Part of a small language model's weights: 7 heads of 64, a variant of SOAP for these matrices.
Each number is 200 + 30 x the weight over its row's rms, rounded and kept within 0 to 999. Layers, rows and columns count from 0. The size before them is the row's rms in percent of the matrix's.

# up: layer 10 MLP up, 1792x448, rms 0.041, rows 156-180, columns 64-127
# down: layer 10 MLP down (transposed), 1792x448, rms 0.0411, rows 156-179, columns 64-127
up156,094,192,237,214,178,163,225,235,191,184,180,225,236,212,199,184,206,270,193,200,217,256,212,231,165,255,186,189,198,197,189,202,218,203,182,166,190,238,208,253,182,238,167,223,150,188,202,172,228,144,197,245,170,215,143,220,208,179,236,202,194,198,208,213,206
down156,100,184,209,179,150,203,211,183,186,269,162,179,219,164,169,224,202,216,197,242,177,226,196,202,160,187,200,211,178,222,160,183,216,200,214,187,201,175,160,178,207,184,165,198,132,179,174,174,223,232,193,133,197,136,182,196,203,217,225,166,166,177,212,198,147
up157,098,149,230,253,233,177,204,169,217,241,196,171,239,231,187,164,223,206,193,223,153,216,196,125,193,185,193,220,212,186,176,186,188,173,203,193,189,188,182,205,215,234,199,209,161,231,210,235,171,190,240,142,178,216,232,199,191,209,205,249,184,205,193,140,167
down157,098,238,222,175,202,173,204,148,163,170,208,243,180,187,186,187,183,220,209,187,194,198,163,243,225,184,167,155,138,219,227,209,163,201,187,241,204,250,169,205,170,142,205,150,237,179,259,191,226,183,177,177,229,167,219,169,183,167,158,198,215,200,227,212,163
up158,094,195,178,210,159,171,228,164,210,136,228,188,174,217,216,187,258,192,204,201,186,212,234,229,206,242,196,169,195,244,192,196,188,183,211,142,196,162,174,156,174,167,197,153,196,207,214,232,235,186,158,200,197,134,183,150,220,189,215,223,182,165,133,257,197
down158,097,163,178,170,196,166,211,183,199,212,156,179,194,207,192,187,262,157,147,211,199,192,228,170,172,195,202,198,211,195,171,224,222,231,213,193,185,217,266,211,199,171,177,267,225,165,185,186,159,218,185,201,198,148,239,196,195,153,170,179,153,135,225,187,153
up159,095,190,208,188,240,199,198,188,215,163,162,234,232,220,269,214,144,144,208,189,211,171,254,190,205,194,178,168,216,172,208,192,223,221,195,183,227,192,173,180,180,227,209,189,177,176,232,110,230,229,214,228,224,263,193,152,204,184,137,224,218,168,167,201,134
down159,105,175,231,180,194,199,198,199,213,152,177,180,231,222,187,226,190,200,237,192,207,224,182,150,165,212,216,238,178,223,236,219,172,186,216,254,174,191,177,169,191,176,185,174,179,175,213,178,252,201,240,175,176,141,244,224,149,208,180,226,216,215,117,194,216
up160,097,209,213,145,207,163,201,200,189,221,216,175,213,238,146,256,239,222,228,151,188,224,214,201,212,232,212,159,231,232,194,160,233,189,192,224,217,213,218,264,213,179,141,202,247,172,184,207,174,175,279,260,235,214,229,179,160,190,211,172,212,160,191,190,211
down160,100,211,182,177,180,167,144,255,214,165,142,185,159,180,211,194,197,184,187,177,188,206,182,167,248,166,164,211,209,182,149,158,245,216,223,180,160,215,167,235,126,182,159,157,196,205,169,171,142,170,187,250,149,229,180,216,211,256,175,182,223,151,261,162,202
up161,095,209,251,187,184,184,200,224,226,220,185,179,194,148,207,237,234,256,220,196,185,170,225,210,175,186,190,149,211,188,209,122,122,219,246,220,189,186,234,167,156,175,184,145,266,217,197,191,151,195,205,218,202,211,241,174,194,195,179,208,198,182,143,212,191
down161,100,182,177,171,196,177,186,170,154,189,242,221,205,195,235,208,230,121,152,195,182,238,163,193,191,200,196,196,181,196,225,199,207,154,170,130,197,224,160,173,221,231,216,249,156,210,177,167,210,173,194,209,198,194,207,170,201,182,193,178,230,203,236,195,201
up162,088,205,197,221,212,230,235,208,204,196,224,216,217,213,252,162,196,186,235,225,213,166,222,173,202,186,154,192,181,234,210,176,187,209,192,193,237,229,221,192,230,178,213,239,173,208,189,211,179,197,226,184,216,194,238,257,254,210,158,209,202,235,221,217,183
down162,091,208,209,198,174,235,214,215,232,222,177,186,202,214,177,202,272,188,237,159,199,202,216,195,195,180,229,190,220,226,258,237,188,245,228,221,231,174,198,238,196,239,197,234,271,209,151,205,252,169,233,186,224,234,201,269,210,201,211,231,184,172,182,215,211
up163,103,149,205,176,217,241,240,191,256,246,186,170,232,194,180,161,206,173,191,223,222,197,225,198,173,183,230,232,239,196,198,148,156,198,237,210,166,172,187,254,162,207,221,202,189,194,235,170,223,208,211,183,184,227,161,198,183,232,217,204,182,171,226,199,178
down163,102,145,116,204,244,211,209,254,200,177,209,190,216,224,115,170,157,244,236,222,183,211,216,216,179,175,196,201,197,184,151,220,222,202,196,208,144,206,234,203,155,141,148,222,240,224,233,180,201,252,216,219,193,160,225,216,168,147,212,193,250,191,245,231,182
up164,103,225,156,146,195,178,207,236,194,190,178,213,250,269,195,189,211,125,189,214,236,199,209,172,170,168,194,261,190,211,201,159,183,211,115,196,197,171,142,199,183,193,200,209,212,173,237,216,194,235,192,164,172,213,179,160,185,187,189,222,177,193,236,203,190
down164,102,192,237,150,174,221,172,250,211,222,240,169,243,190,161,177,162,136,188,246,209,173,205,176,199,174,164,231,292,241,196,187,198,207,224,166,211,212,175,215,112,195,199,166,185,173,231,198,220,241,201,156,206,218,231,156,195,223,177,184,231,190,101,206,234
up165,097,187,207,181,244,250,192,242,239,239,140,239,190,225,257,207,208,206,223,250,186,240,214,207,265,202,212,207,192,158,243,240,253,197,145,191,146,184,213,204,200,185,169,198,241,170,198,165,229,206,174,233,223,226,219,194,190,189,142,243,169,206,194,223,233
down165,100,271,196,194,263,206,205,183,209,186,168,194,225,199,198,246,195,240,244,173,189,237,213,191,210,196,177,185,182,170,152,206,173,226,187,224,173,191,152,225,217,213,252,180,212,191,193,213,151,254,174,163,212,238,193,212,210,206,146,211,179,168,236,177,152
up166,104,223,231,209,171,171,193,187,156,228,187,169,227,208,269,217,269,160,224,206,234,236,235,228,135,174,238,189,204,214,197,244,201,217,242,230,171,233,248,202,193,173,203,151,187,145,199,230,192,205,152,173,272,196,261,216,201,196,193,155,128,171,204,183,175
down166,107,256,173,176,212,201,181,123,213,217,183,169,168,209,198,191,233,210,235,240,152,225,255,132,184,112,159,223,205,162,140,193,198,196,167,185,206,232,184,172,177,193,191,222,176,230,191,190,178,210,218,180,211,126,216,203,178,196,218,189,201,143,194,199,187
up167,102,198,246,210,176,202,193,188,206,251,221,185,197,229,160,178,206,231,221,194,221,235,185,266,178,180,164,184,198,146,226,159,222,185,216,206,162,221,177,244,245,168,194,194,166,202,184,190,204,213,189,196,199,179,227,184,207,175,214,181,170,218,163,200,174
down167,110,146,171,189,195,184,204,146,204,220,216,174,125,188,199,235,182,218,241,218,171,188,210,208,187,201,207,222,199,155,219,209,199,158,217,199,214,216,173,186,190,264,201,176,203,180,185,179,212,215,201,222,217,222,266,224,183,162,130,179,179,248,172,150,206
up168,097,192,192,249,237,127,197,181,217,219,220,244,169,197,235,188,209,213,159,238,143,219,226,217,235,218,201,224,168,217,140,170,227,244,227,185,142,221,193,242,231,142,207,170,248,217,195,99,175,167,229,191,241,185,235,253,169,212,229,245,247,170,196,191,204
down168,095,162,219,172,160,159,169,166,190,190,156,178,184,206,172,236,163,156,196,210,197,199,215,141,178,229,158,193,206,185,193,256,220,193,197,162,184,182,210,190,218,182,214,194,179,208,187,182,189,251,177,168,214,165,201,132,235,196,216,183,164,217,191,137,258
up169,099,220,259,194,169,227,249,189,158,196,194,197,170,193,236,209,181,225,201,213,192,252,206,195,178,239,176,219,221,237,197,152,143,190,243,189,198,192,217,213,189,186,186,209,207,209,192,253,235,200,189,186,224,212,218,198,213,195,222,186,236,180,199,217,169
down169,096,185,193,231,246,180,183,206,190,189,213,188,180,175,219,230,192,197,187,179,203,187,154,217,178,184,239,176,150,183,190,159,219,200,207,203,182,182,192,233,189,243,227,225,211,218,198,164,191,196,185,228,192,185,274,196,214,164,214,114,203,235,189,167,211
up170,103,157,215,224,186,198,218,231,249,211,173,161,178,178,174,252,164,210,210,177,234,193,184,187,248,228,220,216,191,219,157,179,163,197,204,205,199,256,201,259,225,189,201,172,231,175,259,209,199,174,280,196,220,177,215,191,207,205,213,187,202,187,194,195,210
down170,098,217,191,183,236,184,197,182,213,238,195,153,219,204,191,173,185,206,173,222,205,163,233,169,154,129,245,260,187,180,207,181,253,136,184,182,227,189,174,240,219,179,179,169,161,216,209,164,160,184,237,194,214,218,190,187,237,206,228,202,188,239,159,169,159
up171,096,187,221,200,281,153,115,235,185,174,168,210,202,215,212,194,219,231,242,213,215,203,157,209,171,177,155,167,250,227,196,216,180,159,216,176,192,208,144,227,200,200,227,224,191,206,220,198,131,207,186,169,181,180,232,221,200,172,211,269,163,206,218,200,269
down171,093,209,197,210,176,204,279,229,199,247,208,258,242,236,235,168,168,220,230,180,191,213,230,217,210,219,211,210,165,206,211,179,199,189,154,231,181,224,190,201,166,243,203,140,195,217,238,247,213,191,181,169,197,232,265,223,175,162,213,188,214,178,190,188,162
up172,096,202,149,173,178,167,254,226,203,186,215,199,219,241,197,243,225,168,163,189,179,239,203,165,211,226,191,208,181,219,200,173,241,294,208,218,242,227,217,186,182,221,192,227,134,261,195,275,210,169,189,181,216,209,261,196,200,243,235,233,204,149,176,209,163
down172,090,244,235,183,202,190,167,203,148,155,182,197,222,183,160,171,174,220,254,213,200,233,193,198,153,194,207,157,192,184,143,175,204,184,129,183,236,209,112,113,179,188,182,196,191,147,196,215,168,199,203,210,199,232,175,211,215,186,225,242,197,184,147,164,225
up173,105,188,226,209,213,245,186,171,212,203,197,189,228,181,194,181,159,154,212,176,208,170,174,198,225,210,210,198,234,167,154,215,207,215,182,149,197,233,190,178,178,251,130,202,237,196,194,177,208,227,198,163,217,227,228,262,206,204,261,223,181,171,219,188,183
down173,106,200,174,169,248,169,241,250,233,193,192,188,204,243,189,238,202,206,219,222,200,191,229,202,158,178,154,154,161,178,239,217,219,188,139,195,189,191,186,146,230,195,187,213,195,196,207,192,137,207,168,205,187,214,275,192,163,156,173,207,213,216,160,174,191
up174,100,150,182,294,204,199,174,234,248,185,211,252,249,216,177,219,178,177,171,139,173,221,171,209,129,168,227,212,151,167,197,219,215,193,246,205,232,127,239,177,216,212,157,239,190,201,226,240,227,213,147,238,221,196,200,181,242,254,213,183,170,210,174,177,241
down174,100,190,205,184,159,182,204,161,199,211,159,149,243,168,162,223,184,189,211,160,205,200,198,175,173,214,146,159,204,214,237,185,215,166,187,216,190,252,247,193,150,217,192,189,173,143,193,185,157,200,211,172,200,160,162,157,197,185,181,179,202,194,208,202,148
up175,095,170,222,237,203,228,161,214,227,246,183,206,218,205,188,246,274,241,209,219,152,164,182,188,229,171,200,213,168,200,164,168,213,229,146,189,201,220,206,229,187,202,161,188,191,189,174,239,230,143,211,159,185,262,179,268,186,211,198,200,164,199,169,144,193
down175,091,185,224,264,211,157,215,199,224,240,209,173,226,185,168,182,183,197,192,238,211,165,211,206,187,157,128,147,137,186,179,221,211,227,138,168,185,165,204,162,190,233,180,211,219,227,201,196,200,223,238,195,179,213,220,224,168,210,206,144,201,204,170,183,198
up176,100,208,220,177,198,223,219,157,238,216,182,123,173,232,208,180,164,199,188,218,172,249,204,172,174,219,173,176,184,228,211,165,205,204,233,242,196,190,232,241,174,182,191,207,194,194,222,180,188,186,210,185,200,224,196,255,235,182,220,238,195,229,169,243,227
down176,106,225,238,230,236,196,203,247,144,198,242,250,232,200,169,238,225,209,228,199,204,137,204,174,213,216,216,236,208,178,222,234,196,173,201,162,213,188,218,169,194,161,186,158,200,190,249,235,245,226,173,209,171,169,245,172,159,220,198,198,172,180,170,178,195
up177,107,165,178,173,226,183,204,175,208,203,169,149,232,210,165,199,232,141,132,258,187,192,173,201,166,193,182,212,176,237,202,211,205,176,189,186,169,195,146,245,208,222,245,247,153,176,189,165,260,196,201,223,203,225,212,148,189,182,189,175,182,197,195,186,278
down177,094,189,241,189,213,211,197,215,206,256,161,243,138,202,207,211,195,168,188,196,218,176,167,214,164,212,229,197,173,211,172,201,222,206,201,179,238,189,252,168,220,148,151,182,206,232,178,217,190,184,234,192,193,216,186,237,232,89,218,190,203,213,171,204,155
up178,105,234,176,187,194,215,189,170,179,187,195,127,211,207,205,228,173,199,201,186,174,212,182,227,210,209,195,187,197,210,173,204,205,177,272,197,207,138,229,232,220,173,231,177,212,210,196,171,247,179,192,190,198,147,177,220,289,163,197,125,234,265,163,178,165
down178,109,203,152,158,133,228,230,227,241,183,198,143,176,185,208,235,200,220,199,187,194,246,208,219,182,254,194,152,182,175,249,153,169,234,199,160,120,166,266,224,259,168,210,178,191,218,241,165,195,169,251,284,215,196,217,145,159,190,198,205,223,214,199,198,259
up179,127,217,247,205,161,193,231,218,161,204,224,204,210,229,188,186,160,271,234,198,183,213,182,189,247,213,232,175,234,198,181,211,163,251,238,177,156,208,214,254,168,223,225,202,194,182,223,187,229,178,185,200,189,176,241,191,216,189,149,212,169,203,195,214,175
down179,098,210,188,196,185,167,179,222,209,207,153,185,167,183,167,199,185,196,160,193,215,225,167,232,177,202,195,185,166,178,167,208,197,197,183,219,183,179,151,196,191,181,160,186,179,248,188,192,155,160,157,201,166,226,208,159,239,172,161,162,224,144,163,170,184
up180,093,242,210,247,175,173,182,194,206,168,203,182,164,179,219,190,203,177,212,218,246,173,241,214,201,206,247,178,205,186,168,238,231,185,120,194,250,189,195,209,208,252,227,200,171,161,207,164,193,154,181,169,210,192,193,179,202,170,225,233,166,229,213,219,172